{
  "norm": "rmsnorm",
  "positions": "rope",
  "train_tokens": 150200000
}
Each number is 128 + 24 x the weight over its row's rms, rounded and kept within 0 to 255. Layers, rows and columns count from 0. Numbers have three digits each. The size before them is the row's rms in percent of the matrix's.

# v: layer 2 attention value, 128x64, rms 0.314, rows 72-127, columns 0-63
# o: layer 2 attention output (transposed), 128x64, rms 0.297, rows 72-127, columns 0-63
# up: layer 2 MLP up, 256x64, rms 0.309, rows 0-43, columns 0-63
# down: layer 2 MLP down (transposed), 256x64, rms 0.29, rows 0-43, columns 0-63
v72 113:126159121077111129101128129126163122112107117098136096121114172133115117149141091135157106120132133147145140073115091155130145156133061108114147116151152169122137137091124073113129161113112110
o72 106:114051103138119117114119130102119066112104128140143120144145082117126150118139116129168114122089133171068122118138134120149121135130132143106092139086133150164137092158118117148149143161120125
v73 094:105118165165163133101089107118142145164088122114109143135099091124120150154153167066117141160163126116146148122162135104124135158090092128125109147113133122124084137139128159152136145115119089
o73 097:153144129093109122153153161121083166132089122105143148157138134097104122148088137185136162158142143116153117152096105144107144100113092128134155129126126126112173136187164130133108121139110148
v74 107:117138109101152129130167129132109156112163178131167117132102133140124178101121138095130102132179146170091049127146133106126099132126123152126139131097145106115121161120092125140108118130114106
o74 097:122132151132111118110144119137094132107137109135119140124158143090129132112143144172090168155083098120165098150134178131116150148182111099086116125115130124100075108101145114133141119095159155
v75 106:124096111119154117116135137160125090136158120153133138149139087129104155078084111097105170129089170156094115111070102152135114134162126108100133100140145144145164129132148141142106160145121127
o75 100:165099123101115127115129137150125094106111103137167132105160125136143165080130125126090112126181139126166162109141125109121085176105119123143150121069110121135133149164135133146126145091100095
v76 113:114155113104110105076118095129129124154121094103089118156143143077146134106118137120172159087111153112134129120156141087142128111129168112154077145137113131171079118140121103120116126122159109
o76 085:114116109119108118102163144137118182107157169167121139166154131140144128122136141159163159107122133134129097144102168132129155168087081135090130154157138121112118184117129130132106125087107125
v77 102:193096105103142088159118101129089145152134151088149136119106115100116119148110147150158161158138116143098128138098116121165126101171135144138121120165143140113124105106177129102164130132112160
o77 102:132160107096096128105130136160127165151120105100127132132135152136132119136134100158141088151104134128135150142112108097117095114159166146134197170164112169103115088163140154125117148142106160
v78 088:114098138115103145120144114160076138156109118110144089132149149100110142103110173116090096144105101140136116142173106091167146149098124125144119126107162130134129163108156093162102096132123087
o78 089:124143128133118143118147127135133116141128132162174133146142137116058130105132108157146139122105160160097098115130093097150086141143119095118167134110154157160118126148119115177182112177110138
v79 100:140153149115135114142149117115126102129079111121113109135136120119121132137100142065104108132093112108138172094112097112128192126145097128128132132073094104121099142113097091117127092131147085
o79 094:145137165151147128165119095143126089129188093139120135101121117095154115119105136121135125118145123147126088141083101116063126108118123096121153148153109113113157141115149160131133108101068139
v80 105:120117130120112132125119112135099102096154163135070135108106178167079097142159134094146123106106088115127117147128101113136133076106098139143108101108122142126139120125119099100134159189132122
o80 092:122141155159129081157142141093102130113114170085112119129139117134143118141164087161123148139133117191119126163147118164093165151132145154136119106125071145131135121137102149165138109135100106
v81 100:098140116136137119134119133131136169151120107123101132141115133111078175126177120172105150127106128150067166109172127106123110123127116139165169136130065136118146092115129115135136123083117119
o81 106:081111125114131128129145115110061117115092145126135117135148159083120166104097141123136122130145145097167078149106129135133126128067130117106181124140120123121111108144097091159141114110100112
v82 091:140124104122186132088140157102188101116106132128129113152145122105126135152137123102121126149133127128117154130166126128117150141131108095102116154077101114106160083104105168129110182165127149
o82 116:134096097120144104143112118151135122137122117140109129132096103140139129120117183146122177162183122090120143109117136121137108093142118156071101118168127084155144123126150124114143188153158135
v83 095:195092130141133083113149108131147143108135111137156162124076103140096108165143143145160126100088115083134133127159128149110088147096119112133123098126113120115096124137131142127112092160126164
o83 106:145136132132110104143114093131156137084129173172159177124103132136160096112090143141152172118116134133163157135133122126101098134119148141153090119167130104161125151146148124098137132184155134
v84 096:105121130126120117098139115134131117141101136141142122096153109113117126128207169097114169093114136121156100125156098119139120160128092103183162132155128150134121082111101146147111081127108127
o84 099:119158207129145125114137115125104154102145089133164131129138164106123117129143103139128098120107079124135159081097153145089143156155154121120117143111115173113101107110106113110135144128083119
v85 082:127154125125122129116147142097141125106134145146149140101111089153075114126104135115087168131161115144067157124106169091109104134095112125116143127155132171123143156118143165111093148150083121
o85 091:134101074140108114107081109142129121143070139145152132176126131114118125116100133145139121163168131140147118141132089145120107107152075122141161124141092150158146118067172146118124130129127115
v86 116:109083111090152134111121147112094103105134116142143111113114163154106087140169119127078120128097133162140139136083130137113135087177148111072097173119113119125133128140111117121161138131106148
o86 088:108154119115133148117137113165107126141148138169132169137144113099114128075124150129129143125128117109144107075145145165183140146107109131096120143130148167087069115112188127127139112141109117
v87 096:164166147127100099106128120115146097131063092162138106105146128129138113117105124153149132107153160109143089125108163188136143133101120108167098111087140129135093133166149108130146142118137129
o87 100:139117079120163122165106167141132121147112133066133134144151189086120122123142136145100151166166152147175155121117107130114154116124128121138149136148120102099124151104123146111117148114096171
v88 102:093117144135103140112134147092152150093112113168108102088105092115125157129141094125153092108119100135139091121120130160091139123141136127106061131116108112140100083160102119128167160148116134
o88 112:146144123146123119178121131130107147127145159114146093133122118200147122124097180108148156174137121126107156096125150182129127113137184159117112110124080097110118133121106119110113142129132116
v89 103:127160090093170128132098134122136166069142146140096164117108135135136142144116158120123110111113120131096145096145100128095188106154129128134088109118149125147136141201128162128114144130126132
o89 094:178139143142150111115094116136105140131161131108123116126073092129192123122127127155089164095102180109115117130141114142141139164156137112121094107166106113121146118156119130174119143133108154
v90 086:128160125133103145117177103161140155140162122159119157069099147147141157103138089104153135120078131101131102128103157143142099114162162136168145107152127116116104099124164146145128119147107145
o90 112:126113084113144057122105169098154117123107113080127123098124138108128104122138132113095118140114129131175160117141119128117171105132127111132140119117109119114173130064097167116157136119148155
v91 108:096146134138151153124150118133107072181138138123111106148104116117179116150117131141119142107088156118155103107131161120138106133155160109135131108101151137110167110124097094151101145126078177
o91 107:147133124120139123124144124128134081109143137139123128055161173171054144134126120136119127148131128146135097107118133159107143137100125135151120144102132153119063133149114105078165118114130125
v92 110:135119168087119174134093165146138111115089142083164171110131147097092135126136109147112099108110147143161114096149196092137107105117131117108121102134085136118128136118128134116130138155147135
o92 117:118128123176098117107164140131097133134142137122122118133118104140152112130124095134116052091116140168120144123123117129126159184168180126103132135151109136123083150123116150127177141094151131
v93 095:156130140119124088120132118154115112163111126165109182117141116164148120119098081165149156125110161090105101150114132158119139116078108079106128092101107152109120112124133102116103105134097112
o93 090:151133161161151169129110147131149122178134105142143119138112105127132125127091114142115104094179103127135162066125140145100141133120127155158136092150121129138063123178091098118123124124123135
v94 085:114098139122077128118124100110137128133116124162149154120101114129109138126105112170111180119154116156143152153106189117161129111113140122128085093156109070148146116097117117162159111124137159
o94 084:067145118134125111095127099055107137136157135135111102153131142141145094135146160128154155125135098131145145125125142140146105115113087135105135102148082141102183177142112166127115120125111142
v95 100:118109114163082112114133141115155136110105114124122138176170151139171101156110107088110121160136092122137104077125122108109111136131126121165085128086124135094175105117143142118101117106110096
o95 070:149117134076188106099127158147140105146157146135118114105080101161112117149153133164099131144104125136165137139101168101130099102129164151132118092139158158138130121132160139123162144117167132
v96 091:136099147146127133137117126156094160098178153109118072135146163105129083146091117111098133157134114135152174137107150095126137099105122156078104152148142131126128105134129172115109156154118140
o96 102:098172122143116135137115110159140125138070085148087137100138108157137114107135132119143132089107137108148129144146110128151137108117139110126123165140136133124176091183150191137164102142100130
v97 077:138172122106133104141122072122096136148136114132135127129188113096140120110114113110152167168116167145100145155118128133077118111139156091060142136138141120157127130134153149143123128143146087
o97 107:129149093138109150081106124108120107144101097138096111160089099094098158113126128090122145109139143110110093127121101139131087122138134097155170105090129154125121115160167101148103166107140100
v98 089:155208103117151102083100114142167112122105115171119143128121124099137116098168125171142156144089143124093146103132109097169129123111130122129089141137149142128122116120146156155141122151132105
o98 098:166150149141169130101171127095118128133106105117106154135116136103111112102110156114087141088118143090123119100088179131137158120130178112129147114175122128107139152148099117088156136110107144
v99 103:127124119120111155130170160141089136156105131136144150166098144121087174112140128173190150111146129120105120150116092145113157134192164151130105131118156107138120143121132100146151102139126151
o99 088:125094122153167101169119123136153094151146172145130106094120121097121128093140159156174130159166161179125123115153144171154144123174104130140117139134106143155126134097129158146115141157131142
v100 094:123105143092118093179091137108130140112171103136149156135134126129101102153152133100133125173120123109159105147161133094132134141165142147081103118167154086148178120123120165103134143107133121
o100 098:087152096107128118109113092102122148130153161149133082133089100164139135133120135174116107118096123109149127070131109132102118126112105112156135107121097141051134114118123129127113170145146110
v101 101:123110105138181150134090154162163129148135125132117182114128109104156088147144132144119112120159116085118113177143164098140138110108097122159096102114130138108148130094117128147164089144147098
o101 089:158109140120101141166116122114110144166125138128095134117131162147125113167144155155129151132113135164146151146128100144163137128156128128138175123159097142132169161090187140136179116090157105
v102 089:139132126114080144139168135114156152193122120119140129155118073126087101152142150172111144183157130141124159133160123140146140148160123112141115154149149135108094117132109129105159159138134160
o102 069:146112095177087114097127130116125135138105136113094123097156111112080138099073107116144127128157166126117104115157178133139106131105149108152170152127130146112117150144158125168141155125085138
v103 088:111115132132160109114116145120126148147112134148140125114150146089080133136146192130115152112139131164150145119137152158147185113081160118135132098116119165177127158126159145137078147094121139
o103 106:143122112108073168124156160113081087119094127087120100119140113123109126130152174147064108147122097150120141166153106122113133159106137133108105110139095135153096103107120107142132148148128127
v104 086:161116117139182102115129114126121099138140093158132126120126126155137168100122071101157139116130155128134165110068133155170160125135158155129104107147160152165119149158140142129153140150157113
o104 094:138139129091143113137102086129150174143148139106072119152105095132121129139121188123128174139120143119124122134111077105130121147104133143144118133063082102142140130141144173093134136123112133
v105 102:119130133145134177157138166142105167098112116134110168149099119104158138111127106113174123150141103152113121126122114146129112127107133131163104182160105165165150136135084094129118138143100077
o105 094:140150154093118154124103127112106178164171123155130099156134095151167125136122145141164139138117084121118161101137137082144122165172099164104093120134159147148107155140147137128101121122151131
v106 106:151151097072102154094109116141103157151094112112158125138140130119087094141127135151134117131131125174174136181121128149112104136134071151123111105153145107102107088123120146152167135131129128
o106 085:097181110123085162072119118123125152161133132147154129163115161104112142098137092119124127092112106080139102128103126078104140090133101143120120122101148118160113159144117125116094126130129161
v107 077:111142114113115100103122151141157100142131104134134161116086131178086115097162154155087152143131100100108087118129111098157116169120100159131091144183129141101140125118134155128159115122127105
o107 079:130162104108139101144125110115162117130134185144134086160120121124133097107124105140158142147199120106138104137122106121127088143128182167179139129111153127145140128158100120090124105114144112
v108 109:127135111166158113144118128101129087117163091088178112078139131125121107141182165144118121105136107129167117137142152098151153149146149138109120119140158134125136108155097154102188150129130132
o108 085:122126093109157121140124101140120094148145142133100103156133146151134137105084172128141133162167147141126112151097103148157184105127142134105160117132134104154092129107082082130104112148105174
v109 082:108099140108124109104110139102089112113132099102093115141113099165116111181104143127079125180126101105118139118132109128137114107154116115116126125090164136059156130150111164108112110110110106
o109 089:125147160119172117102118106123109149132135165129176143164117117126138096132141128153151106131147177083118113128122146133135133133109099147089137099138125159093162109112109046165138139121116144
v110 088:157106179095121086126108147105113095089136116153131131101093094123093132124121154125147122104185151086121155122100143121141110117117126141119143098152144099102167097130100113112181135107138125
o110 093:154130114130158148107102101099128075159170150095101157085142110128119116122135150133077131139116150125110119141152152134109118135115170141128138117135110120178143140122139183147153117065138106
v111 103:162144112142116143153134137165104126106123133123122154122129130105141153153118080148187129121146118108155129142092174128182122131098109174129084088162154111118144125125149163095120156137103151
o111 086:133131167141161110160106138108151122096110140184122162091129108157140100156113139136112134132096121110163124072168162132124098127135145120106111140151134103143141119112066091127144149132152092
v112 088:167161098098110080126129162168114109119111091122126107112128095147131111117134146132175174114124136170130083137173129106156189143143150148104119126112114110092120109151145115146111123139128122
o112 075:162167115133154174120173165152124115167116168158134124074135111133134128116125139155159110118108137137117105133096145148166123127086136121110146116164154140115174139141118122127067100136117105
v113 094:142171130129115136154094143133115135095113099096066132163085139132089186092097125109127124154125107118126138122157100124143128168150162157108119128095090139123109131144130111128103168144133103
o113 088:126150121130142103111125114140185128156104104109081138140135136154174113114078122144121123151156193124163163114140128110125123142133177126151136107144128105091169144153130129107147098114133168
v114 095:101108068125130084109125128146164167134127203136136158126108134103100137120139107151110101110116114135123122137122153152106095114146148120126122100090117104150110138096110108124127072114141083
o114 085:112190145116070133111130148153126120129130101153117140141095142146135132145135144127129086131096086168147124126107123114117118079130155130106084087178113147158102139107112135161134125093157123
v115 100:156139135116168130132161116140066141122139108136100156099115144123121119088177102141128110102087131146151133099116187127093177088129077137140104148133140159137099128137138134139124103146134127
o115 092:141176091105118116117122133120146151138136145112100158135160132140123143116114133171101121156132157092114149120105106156118104174075096131111141116149111153165085115156097124135194140114146137
v116 092:121108158138116143098180122094103107092165085150175120119125170169107142147128114118103121098109118135149120098095128145122113116151133159146169165133114079123151127130130103107101126135154094
o116 106:064150128138192129097108148159131158119143158107097144117139099137120159112106091075149158142126133141146136157162116143111142147131150119138145123122090134134078140122146143119090163123104130
v117 081:089154130072130144107136158119130159131130141072132128099120104137077117110122068096119120101102117127138140123089106126107123137141129127152127153157115155092127177097139157122103092157137142
o117 095:089100142143075135134129136139145132111099160165176093148153101137139118125147122140147074127113130129136121110120118122134157113120157124153148125158116107095136116150093131115081072173158160
v118 105:172096153156100131145120150121094080146127144130179143104115143138090116115116110095105088129154114115144158155093118144167116171102079133124144143157144113087144124095129107116147137115124142
o118 083:136106146163128102137150106113148150111091127144161146111133126114116135162094144104158157132151119139128128128088161109123090133140126158136092072080122147103114109150119114193094112171119123
v119 099:096130093126089162104113134169138135136160174170157114110139146093111132119155102156141127130149155092148107113170143093154100144146109142114128147088150117102109089135132091125144157116116160
o119 094:117099141133121103154150166128144127105148157143088109096067127153105109147147106160123140105119135126126108092125151124101152093171143088121137150105139097160131174121115117116102147091165101
v120 106:117131182104117112118156112138149087130159104150137121107101186131145112160147137075142136155124170149123115148107112114104167104120108136153117125114123139100123137135083131122176088083142130
o120 102:104090157140169154120142136145118132171108137130113124097085137152109093159139114140126119134150181153128102117105147152107060151117142125132133094116092116126090128134102139154175144100129144
v121 081:076158095129188106114124127101142122170148134106137170107109134139146147090141132145108152156155110118094105071102107090118108145101178139125121115101132111132125144102134130103133126123095142
o121 075:101147148173152096133148113117127144136138170135124134111119109099152161141089102087169166137130098130136139134100173146174111123099151157110113139118149117140114153079161094116150157122150145
v122 096:134093150110083115091124149132141160127120133163073112148105105171104125149117115176116127100116110147107149114137106155097099121119197092142135116134122108133145164115138104146141164125105114
o122 098:144132139159124102101124121133089096108124120131163114150151168120122128123120105077102119129120129160164151170149140163125148144092131105080105177088079137116120124106136160140098123133087138
v123 097:135172134143172119125136078106162153130150126141127121116125130116125073135153115151128146162106124116131163148158172132163149105137091121127113113154127134107119130155158201125101141142145173
o123 116:135154154136143133127100084138100105114113118132117154134112113096154096108082171111108134156114102079147144137133092116152114160163145103148171156138131126093161136119191131123125158118116151
v124 097:138119142133196125128107116131152101112134167115139148095098120151097139159119109096122108108150109126113158186119177155078142135143090141132136105119138084151095133151139116120135111148134095
o124 107:132149126083126097101139126071206149147139127126143151113130191125117122145136107148075125135137127119124170107142127096137106122116132141127099118158153125159109113148137128087147141151163128
v125 093:135153110132146120106093117140189100103089099114124119129106133088118121133138137131141122134147138103143118144098163108146163102092148136089146135116129093114154138084155186099137100129127074
o125 081:112153147166144116161086127157114127137109089102145149135129153112131136113114116101181141135170098128144077147106145116158098134118108179119119114161158129134179147120125143119144117106135075
v126 094:148164108154144131111139138126125133138121141144072164139169151174153079104156124134115106142171128096132135113143140119142091135126074092133132155111136120128148106144093098073126122140093141
o126 097:114121132133136105166101120138146102138152123109121106106104115136131151157133122132146201114128104151110105138060071111135142111126100182141092134123121118131111119147073142092144153138120120
v127 094:143128133146060089105146175148133131144144161120164137117167127112102142131150128142114097110120125143109132089113102154122119134106108071172137107146125113113100149140100137101146100088134086
o127 091:102086155141167137121119126139149133175128156145144127130101141091100151137149139087120068096115117142118168155135170139129124080154103122085109102110122127154101133075143117147122143124138138
up0 100:113125156139120156113165107131144154115132169060140137123158145106069128140144105166110166082086158175097150124140120147118121134133137132104115146106116127125120129139088098122095109127117152
down0 108:170123096135132131099122154127088115119131124091089101118095150110175155098111149118101121126118128141103158131106126133184146123142143150109129103153183110168109108094110130135101083118101114
up1 098:144135161121130114139181094105112151098112125157153114130116127120121122131143120077128127123164107118147167137142114142128227104113114139110132102107128146140138154140160136089126130104142175
down1 096:123139131168119192139147118124108090101140116158142179143117107146164139103162143157094137124133157145148095159164086121126154118086138113131120148145132088129141137123127111143111129099070119
up2 101:151142158117114105137142107145124096144108141122114164110129116132132103132133138133092165117143147068124162122140155183106124106129189122153100130137082138142106117139105082108075115116116096
down2 096:122080160130114119125138164105105123112132136118166125180137076147140116129150115100137112071121124146089129164116131103136092147108101157149106134102120074161104112129153158122132151127148093
up3 089:083112159108100123115129172165118120128113146178157100103174182138114153139136134139111114136088129169117132106146096137142116119129134143139146144132129170139065084116103150144130145131108131
down3 091:131136147128116128113153140071113123124134189151117111127095118118156160122150112112122150116173078163148133138130087147148130132152127128117136105121114084181124148133102175149114138093086138
up4 118:162147105089148150125142138125124141108122138109143125157170128132108127121107146137188169116123119171129125167154122136158114140129099159107157128082135149175126134135160124092121115137196153
down4 106:127104150124091156111125157152120113158143125095137116132110132166181092111150140135121129087156113113100156144109125153119111121116091113096122113064146142147154067155151101131160110141132119
up5 095:161143114161185079119137140063134099127120103161127125142163119105112137110151088118158111088145161181135114124136118107153148099134126116111176124144156112101126121114151125138133127142115101
down5 103:140104109111122109140152093120169165116106075139093149125125140168120160113144153109142112110113130106122125107096146160141132125121115103127147135057146150072100144152168121149155130150112102
up6 085:164102123110128082133125089137141191153141116154131152162159117090160136153105127093133123142142118125120127123134170139182111140153114154123122116154084137125095105187122130152112148131105135
down6 098:107150099096121100115125133153140122143132099097154109147086104122108157165127129094083128092116053147099129122151154110145078146115149126111120135131134166127135139161113182115128130106126134
up7 094:138147103131134143147106133129145063115105103143145130105124089104124158172105092123149142129155135145139122082158110111165125145165163117118086125072127104131102097113127124158093132152131098
down7 118:122123132144174144161169114136132154116114141103128120158113139156109094172113105142168106135099103162143161170126108124141145086116122153127115168157194132145106144119147129111089102131149123
up8 096:123100123121126164088118146094125122138136104138152161172126113101148142083147093145121155109114147136152143111088107122108103101099102115085128134090152092181133127161141136114119140143109075
down8 092:103112120086157116113134134115175129129120099129162114160113128157140113104134151115153129079143148121134146144073117142155114116107138109150142148112178076122132080174095119166105123145125146
up9 111:107156078119088134075144134154093165095106135118136155100093130120137109123112139117115134108122156113122118131181142121093113100137129109142097102104136084137088121106117157160162120165141102
down9 097:159125099176125132146160126148088119122121090164140152124127146100096154125161134142120153145160136126081135130127128177142075091167144174129134098136139114143115097116142142135112131159084127
up10 111:156166156141140142097138091109142145134164121100144128115131063124131075149139110102103148120098163131098153129147091125128141124126123112099094159153105117149129138080125139157143164129171107
down10 122:086181115104157128090095105126129105108143112110097112093117157120152147157135128156126130127106139136057125119124138153093156131125080118085148132137160143135117126130128180137158147105128103
up11 100:135118108147119165098158107142090081119129156102093176113154097087093149145145081103132171122166137118098139127136117122089129121101149127143116120146135106137144110125151149161114092125097102
down11 091:138084109130163113111128141140133098106141123105125113150130077084098096143120122137129116102158129107081132136090094125138107069127126141157107127138103127149138056125138096116104168131112119
up12 091:129132133138072155147146133125102133086092081131123115115119161130128142154115135126122116131110137098165097097088148165128143133143161155113094113088142102179152122142117125148084148152126083
down12 098:132165086174150098139138106146124163124129173126108173138191155144121098126128115145100148125113154136095134129161111112121114155134109133144111130148096117151103123095154145112077083117150130
up13 097:157143122110143126159161171141119115182148113139102110180128164118116112137117093149157132153086167128123133089120123123136137171174120111128118116130146147128092171141087118104104104158113132
down13 096:133125102141156107134110117135152142113108121163131157112156150147171064124144151157121140123158113127139127205088177109149113136141111145093136164094114125142121132134125095149170122131127107
up14 091:078100126159120138104118141118124133120152121129119154086143113115116115172113168111103144149135157164121115115145146112146114099072098132156153137178164114181145128159138155141087141115135152
down14 098:102117114122153138138118110110095112136113105151179130115090127136134149149101113122104110118114116114087126168121132148137088129151152118132102105127103126078101126153135115122225126103092126
up15 097:109115141146103106110137116109154153140159147098129145140097120159130126157077109131098141098152146108154098111145111068101110126127108154121118123076074133150096169109115129130113142090097140
down15 093:132118127132108117159109162144109108154156140167135106141158087146134119092187104129167127153114129120116137150132156161120133152111161145107098112158124129080178142126155169152144146169111132
up16 099:138137124192137113131089078122107126146139100116158148133149143086099157122134148139126153130147133161111160118113127125156107137120114144138100133073157138122096188092141131133089157112158131
down16 096:124122138163193128142136121110102156093132150153105116096128119099124119137106126134154093144123173136172097152116153136124150141134121155139147152169110129120161160138076122155178150117108162
up17 114:100115141142128138110135123124155123172120124102140120184150072112078105140111143152127164124068149126134106118124116131142148163113123125145132144141163142114086208114119105125113138128142128
down17 103:148114151101095119123152128085110095127120099133107159147108114105135141112119142162143140148132117136098165157110110189097109147122117146126123130129125106137099086073104148164136078164104152
up18 120:110146126136095154101162094140113137111104134119186167117135130141112151189123162129102107136132152151112085148134122129112130104151158109142121144161096136109157092131153115095144094074117135
down18 122:113166130149159120135130138134098102132148122070164130112164124145142124157102144150100155140132093104129126088101149133149120165160108091103132172158105123113168091134119071139136149121144138
up19 087:097118114084111147134115106123146181140119110118183113112135153054114149114143136161125091117137079153120143141155138109096111112097147151099156119124099147130147083135143129095120130138142132
down19 077:103134096085094100099138134133172146109122103104102133148140159122162141119110112124144098136133116124141167169121100117116118092082154159075121116131153125155166104153153144091118143151158116
up20 107:117110142133115099136133119143160109092151149148099094137141138107136115136119135093109157109099095165128093116108083128106126171109137136162107102137136156100144148168150127104141047110132148
down20 099:092170093158122118107097098130180100122103153106111123113076110109135117130096167141099165123116101155174146134137152152133157105096130127147138164126125127133135111128097148149180115135112131
up21 097:079104111140096144139098109142105071117145144134173108159146121071127118116113128119125150100161138162103150142172097128129135153110180135113174118124137112150104119134119104114130123122099160
down21 094:128155149101184137077149117139097153131124096152150109117136109094132161111152117079095147079136099138117142134118078113121131115151133144113092110116160158141163128135116109125136110115118077
up22 098:141117126145177163131128144125136134206164172121118105110123150177102152086128106106124166133131122104111107092101153136153123132134112124108145126105115139094128158100132094126118088119147097
down22 097:131119127101114128101136163121139133108119138118140107161154116165113130145139131173132141113134093117157116122181123151098095147133098068128118134195142159145184104118147113117142152137147167
up23 096:132131102159089111121136067115130146132110158142128185126122153108161128106115124116126123127159128109096133140155125165175155120156120102133163065138106124111138171129141142117080127110103150
down23 098:153118153139131110126164128101095095161117115121092129145134130152140092148113098113111112126117057141141123136157160129142097180102101141114151130118130152100161156084111131151161157140125088
up24 100:175136129106170117148140147087135124123134129134141122163127153103101119186144141112148126097144190123116146117121151165105150083124137128121134128178167106145125134143091134140127126171093160
down24 096:183113102139124115162086091160102132145134118157099119126139129129178165122138106179141118081147144139108124123142131119120094104143108127103153108107143120090087087129104153107142165125114120
up25 097:130154099152120152153108130107145087069127109154149152150104152119119101145114134132141130183128145134124148149088140163116106131098095091125161134088124141125095129134123173136171138149173131
down25 100:127136148147112103087136161127125147169152134132088133117131157128174120142101111112154143170123123091138150164099165130115180123116096158158165124097147100115098112160119121133099124087135155
up26 106:095164079125121170112118126070121141162157130117136142123155127110147106135149096131144116107127107131087137138144137102116111151120153132112111103124078140107157122128147125162098155100094061
down26 105:114115132170140117143126153116142120159074150145118117112137112162129122152073125151103093102097093141140136095153122105146127143158082137163135108114092145114138056146136100138143113122136106
up27 107:154109150122126134136153184108092098091142135099143164088153151103133120076096160103133142127162127118129125136105163087133141108116115123087130113151131148116163148123120127172165131130088106
down27 109:093110119176132113151157093122137114121080146107122125158130139153147175104105151133110132173100138100134142117159127107109162125114103132148128173145138092080152153147143156117110131110134077
up28 096:150092108109139107056133138149142107117114143127106150128124113125069141163133117120146125102097116153124092115171102131139109136134094140168121136129162130150129166097164100080125142133100151
down28 093:131133160130107112129176098134103111184157085141128094133124111161137153118156152131128143167122145095134131104105147113123103126130152153125129136139086119085151085086100123115085139102111168
up29 100:115109161111161076123104139087127115137141133125127112130150156098105139103121116134161122140160163152106131127127131114143150149094131174130119166139107122167135152157197080092125104129117159
down29 101:083100113126090098117131134111139135114124128142092122099125109104150123111125158103145070173175150155133137072115120083139123147130156133129091120095106148175150142148151144146097112130133120
up30 109:139131108144131162141098118134131142115101127092105158157111094117114086162122145152159120122078153131132118078123093153107139143114110152108170143144127147173141079117139135139167115165146167
down30 100:151132123101075134130057129165100142141117173118180089105149109140134121104138124132129110115117122112129174098141123111094165134148087104142142087121128139140149103135144124090129153104125117
up31 109:119111172185152155115141160124092135104117130120122117117146114135134086104124104116106158167154154070145115147116135112142133070121135141120105134111156113146127170145126156097096084108148124
down31 133:104087136118137175108147120151126144140135079135127100137118151130136153094126112121084128150109143139140132112115183129163139122148116172147113158141119114142098154128140197091106112181141125
up32 192:122153151156123182164123106097128099140169121110129130143156172095100126110155145117115130153145122099133109170119132126122132120053137149113094146124101168147133084118122127136123156165106141
down32 174:114160136095153170161123083091162089131113136166133108127122135111131140127125116167131178142141100162093109122106158100124106109116126159112079099108122159140099105157141128128164155129107140
up33 100:129126130076120171097110138112162187136181147087131088109170129140105108167098147132124127102111140124103106118102141144132144150121131108159126128120119137117151182101144111154100162128129140
down33 096:132149108159136129115129156136135131095178051124112106161085125115157129068156114099148119122120150141135178119152105136092128122164109137124118111126138110130136123161127161093133088125131121
up34 106:130155152085162101157137165131114113118093122115135105097120117151109111119134131102095141129090111109182127121144089135117170116117155108083085099148093133151133160134145127164147132179122131
down34 120:091100115140120169138130104120163081153141133141145170110099091144149083088114085141070159123161136121152139145120101128107123127120151160118098140129130079105139125115142111148121100134105135
up35 121:169148104135137144109157132097155163163111108113166124124179142133127162126161151128154140154147083125133097082099124140113150067160119153105137147121107118123123122180110132109107138145106123
down35 124:106118095101140135094128149114140167103117156157117113119138139126106118123146157136099112106156152175091155139064129118128138148128157168117122091097174107103146106079106126131137141147161111
up36 117:192113122120145126147137125141114170103163143127104141109175131156141136115145131127147132143114172181125097145163106110102108140105120086081136117104117140127063138130115155108142132143158114
down36 119:106142117162128155136113148155107080121123175162108111134160140125133114140136111107099118111104116101112179146094141118144141137133122146086158123082118117180107118124156112120163150187100123
up37 111:151108112127092089123132135128146179137120107148120142144098142097141162083129135101096137142122078106174138120141116134162145128072132137076132130117131133156057135134117143120102117145137113
down37 107:100108142130164153098090090123108115111159087123173129158126150117117082130161119185140172103134083133095118132110136137144118146180106116106112120141113098129147133129124158099124133105104144
up38 103:116134115136120114130125137130111142134101132105117153141172172146133113140113128077140138102083128113178155145164127174106088121130145105122076099136150164132135153192102111156137132107120111
down38 102:118124140161082104117121111134147118085117129143132116181130144157159094115123138088098122122139119158162122102132187141085127121089126146115123116117164106152155100130123095157126078104099137
up39 095:133155137110121157149118124099123101153142127127118119134178122100101088138122149146137126165075139149108102108145162132149133172114098186148148115120186109138128146147136109135164122126160085
down39 102:104116103125101106153157108156110128163125130118141102123146153129163085088103162126096111175117143099076159131149140137118139103102189135145135141092123107141131163129117101167159134120116131
up40 110:156142140137107085127144187114092145098092134138128120165112094151090142129105155118126167133126086109138130078150088118128145123110148097182102131148138151140129141083120138109137094129131128
down40 108:117092156103139148114128115120069117125150135108150083096144152141115141123082095156152089134111150139135130181075137147117139134158154159116098167144126088104136123110101123119156142123110133
up41 099:090118167143132116118132142084122092103141140117100163099159087105125154088121142104116151106109128115144142144171154109117157136126123148148169129141155139162095107101090172177112124128136117
down41 096:161113151129160091111148116127155105097165103087119142114124161154117114138141100158102143118080126109134114140189106117082081089105136161114105116119133134124109095137120128154124092120126104
up42 086:143129114154123109135140092124107109162126102161122094116141107060138148093090166142152119155143129094126115105136090120121159104109193152137128133107135154131121131103143165128153120112100087
down42 092:146099106143078103121168125136113159162149106133090116135145128106119147127131083127087135128129137127101133152122113097150143184130103108158117136144148088155160146136080136132129128118061113
up43 157:120123183113116151117117161140126165132135125109103116114147130118111078165124168101119154113081184152116110106134128186121128125085112119127158123124145140108149162150103112110125162133105092
down43 129:168098114139119135125127091181139073164124162148116113146137115121127098141120125165124130103112134123108145148093140146144130133066164123108147154098106093147095128121134119123129158155085172